Weights of a small transformer language model: untied embeddings.
Each number is 128 + 24 x the weight over its row's rms, rounded and kept within 0 to 255. Layers, rows and columns count from 0. Numbers have three digits each. The size before them is the row's rms in percent of the matrix's.

# q: layer 7 attention query, 96x64, rms 0.276, rows 0-19, columns 0-63
# k: layer 7 attention key, 96x64, rms 0.27, rows 0-19, columns 0-63
q0 115:108095118106116106127106068118077126088083157096119141134124110126126146112124104155126091108131111080088150144106107139108096111114112135088121102069159131137136104125140126142161126137138135
k0 111:148114134175141118136141141133077141136063086078114156140123146163070140104130125159131102150149108101078096120136116148109120104170133136122152155147128124128124156144089134137132125137127135
q1 089:114163150138149104121149146145125137126133123087124102181066155102117133120102147127106153180171110137153098126131147149164139145162173136124134134118184147142131138144169103117117136130124155
k1 092:165154095148126090176106106107179137171150132112140111148141130123108153116101140097163094140156118144118085105123122140137107128163183116138125140146141150154094120151127102129091135089140117
q2 083:102105104094152156163156108113094165137123135138129059140132128172103151130133114111088145123110123114150148139092108138088137137160130165136112151132138108153133157143126160143121115125167184
k2 083:087139119101132130143171129101111143112133142134122104120111143139067113078129136101137117113110151117130095136093144157143130097140099171151098152136123111134156182124157164127090132111176151
q3 097:120148126157124132112092113158154178144165158111181133101132136162151123142112125152130164044141112113085124144119121134115144116153176132137117102097103128113131133160123124145126093114126121
k3 096:127152125175130152104136140130086100124160130137178111115152138149097163102130133106149152110159146140092118134156145130056132134126131138121151115135131080107143111112094146078104119165107114
q4 096:122198102162145162108154120104135126109140119161143148132136157137074113139122132169171082143105140143132127117146125124117138080091158131114103129116160130158113160139089112122167144109134129
k4 094:103126143135145127131128127105177158102085078157118128154113118125109147139122139110132170130122144220130104116112146101105158107127152117149139161128096137136147108147096134135109088124156104
q5 090:118101128166130117128111084141105099126142117091133114104086104134167137139149119130147166157149117167163132187148112088133141120105131139156148177102069127117126111144103127141146122117160145
k5 092:137146149138123142127077131132097150108151179102147131077150139135148112126092131155124163117139097096135124141154100120177137113128161139116143129104084164091142128108106169084144112111157131
q6 102:121132129171078119160150126144107158108140154119149115144107141116151102123101102128124170122099112168160146127166157139127150141138112167121112090111162079116162128134140125131141145101193107
k6 103:157153158168119165136116136117179119122096139137148083137115128132140136098138159170150122107175148129112103133167109154129102109159098108088145090091151127118123148140125178128094122109139140
q7 104:100125166133098152115153158101144150134149110152135137044099118136130153170133148159173144162129127105094132099112126090131128114133117133162164108113143112103108101165139108099135134142134137
k7 098:112104123120146142151141087152149130138129114112169136114120157190154139148075104136140159113115138115094151149115124088091130097124121116134170142075108140088104130139174113116129132123094105
q8 099:094146079152110137121143098116132126098109135136092093119134128096116146093164148146082125184124157113131149143116123169153140107118147106139139082122089098117136128071085137127139150117129132
k8 091:113185145115136108152171118115117153125120154146094140129146138154126150144133148138088098120118129122111162139097145104151132121120118082126110101134049150116151118131108114101074087137154129
q9 108:073120113111143173095137130154138114113116089120116102107128121145138133136116077094084111129104142110135093136094097134105153096110110109099106137126108108100156079099134103158151163101138129
k9 096:078123158141148140159152147163114145142101167151111091096115168119102142146101127112104108158129137113087123119154124104099163099161159131106123121121140154141134137068102129162145166112131121
q10 095:109140170109118100081143079132113155113120126167169147136124126110117113136162143107130137147136143134101147140109105155112148110141138100131091145127164082081132155096132120105133062132124093
k10 096:130164132092144089104134117140119142129134079138158138141142154120155155106142131128131151126103095127130115090110114124099125151141114069096155111112106156155167161086192133137124098147140102
q11 111:120131127169081121115102165145118153154152165122129117174122150149141127109160163119175159132119162128139160138122172172132141128102132129129166147140161141118101141173145121109143114129126182
k11 087:108106105136117118134097173161118145127125113123131102075137120107118165103107151153149137104150130129111125131126158158103081127084130098131180125154110117111115152131173094078122116104152165
q12 091:132143090100106163152087084152118125170114158166152135122109130117139115158135147126076132182110120109129113141136116102149126113109164142134108174164111122085111148131148144121099157121104099
k12 094:098141158101122104147136110144096112092158133112115115134133154157201144117147155130149137117118083165144154094134118128143127132126088133132097156109105126108146066107159153107138152164142121
q13 092:119092165171096142190083124095152123144086115138130113154139116109122112091072124091156122127123130117148135134140144117121155112143122105105153148094097101123106139128186114133149145113112119
k13 086:129151128102152197104112127103151102166106153088096111142118099120144085139120154157118125119181123133140105129147137113095098094161142142158159136139138094139131124091160105122146147101115117
q14 104:138143109151135130114148139161154134105114125159167133140119142114109145114115166136120132113098116122120107141150151155171110153079127145134155128136125138141097187200119138127145129178180158
k14 096:112142113147114158128094098144133197096150127147157125161156172102150125148117156106110136120101153135154138123150113157122113132134094149170148143123099088136112120192131117105128095129119159
q15 109:142154142157129147084130094119084109139114132131140130170108153183122103080136134157124085115154092162146139143124127100085112151129122151123119100175140077142114119098121120102145117155130126
k15 105:108115158167113091094114149135150121132137146076099145127136130132101150104124125142104128114125114131130084116104146125102081139130129118125122139112177158077168143172098120153125098150184115
q16 095:127104155115142116119151122139115147131135137150089138167084130130152147117129117119139095169110113119103146126115124121126145152118114127101092150146122122142095133132050106122164186120070085
k16 094:140142164108114129084110095135134169162099148114100192129064108122159181099118150130112131147105132126122136137134135163151149118110132112130094148100131142175136136143114125118147150125101096
q17 101:138111117096168166157120183143163124111116109105135135106142089135149145117102131125125121102097129182128157087089088160109093126118124162145110143097128139125122107151164128106094122088123125
k17 101:129128073165158173156126174145099111126132168137148120129112113123119125130135114177129102137119168175121146149125081123114137102134100140104099140126173105123146123121183148138160137118098141
q18 097:143089105125116091143139165122096103131132104147125110186097079101134174169158124152147148074122149108107135126131133137098156136089142124131133134134139096138103115122120141137162151164155100
k18 094:133113102112129115122131133110169160162089123121085187153113130123117128130133130120109135096116128095131155134167094171136161144076103107115169144133136073100127116088134143121121132085142125
q19 103:116103166154121158155163130126111170152082148124109159136135115129103108142171152129195120162110131107149123149105134129171138105133108156138117120132120157163153151146089163141138120099103103
k19 103:153104176074145146116139099115122139118123097122150168106091094096166137152132121121148098160112125124138094130112124132124150084132105170142092120102060133106143136113131109107106124138152135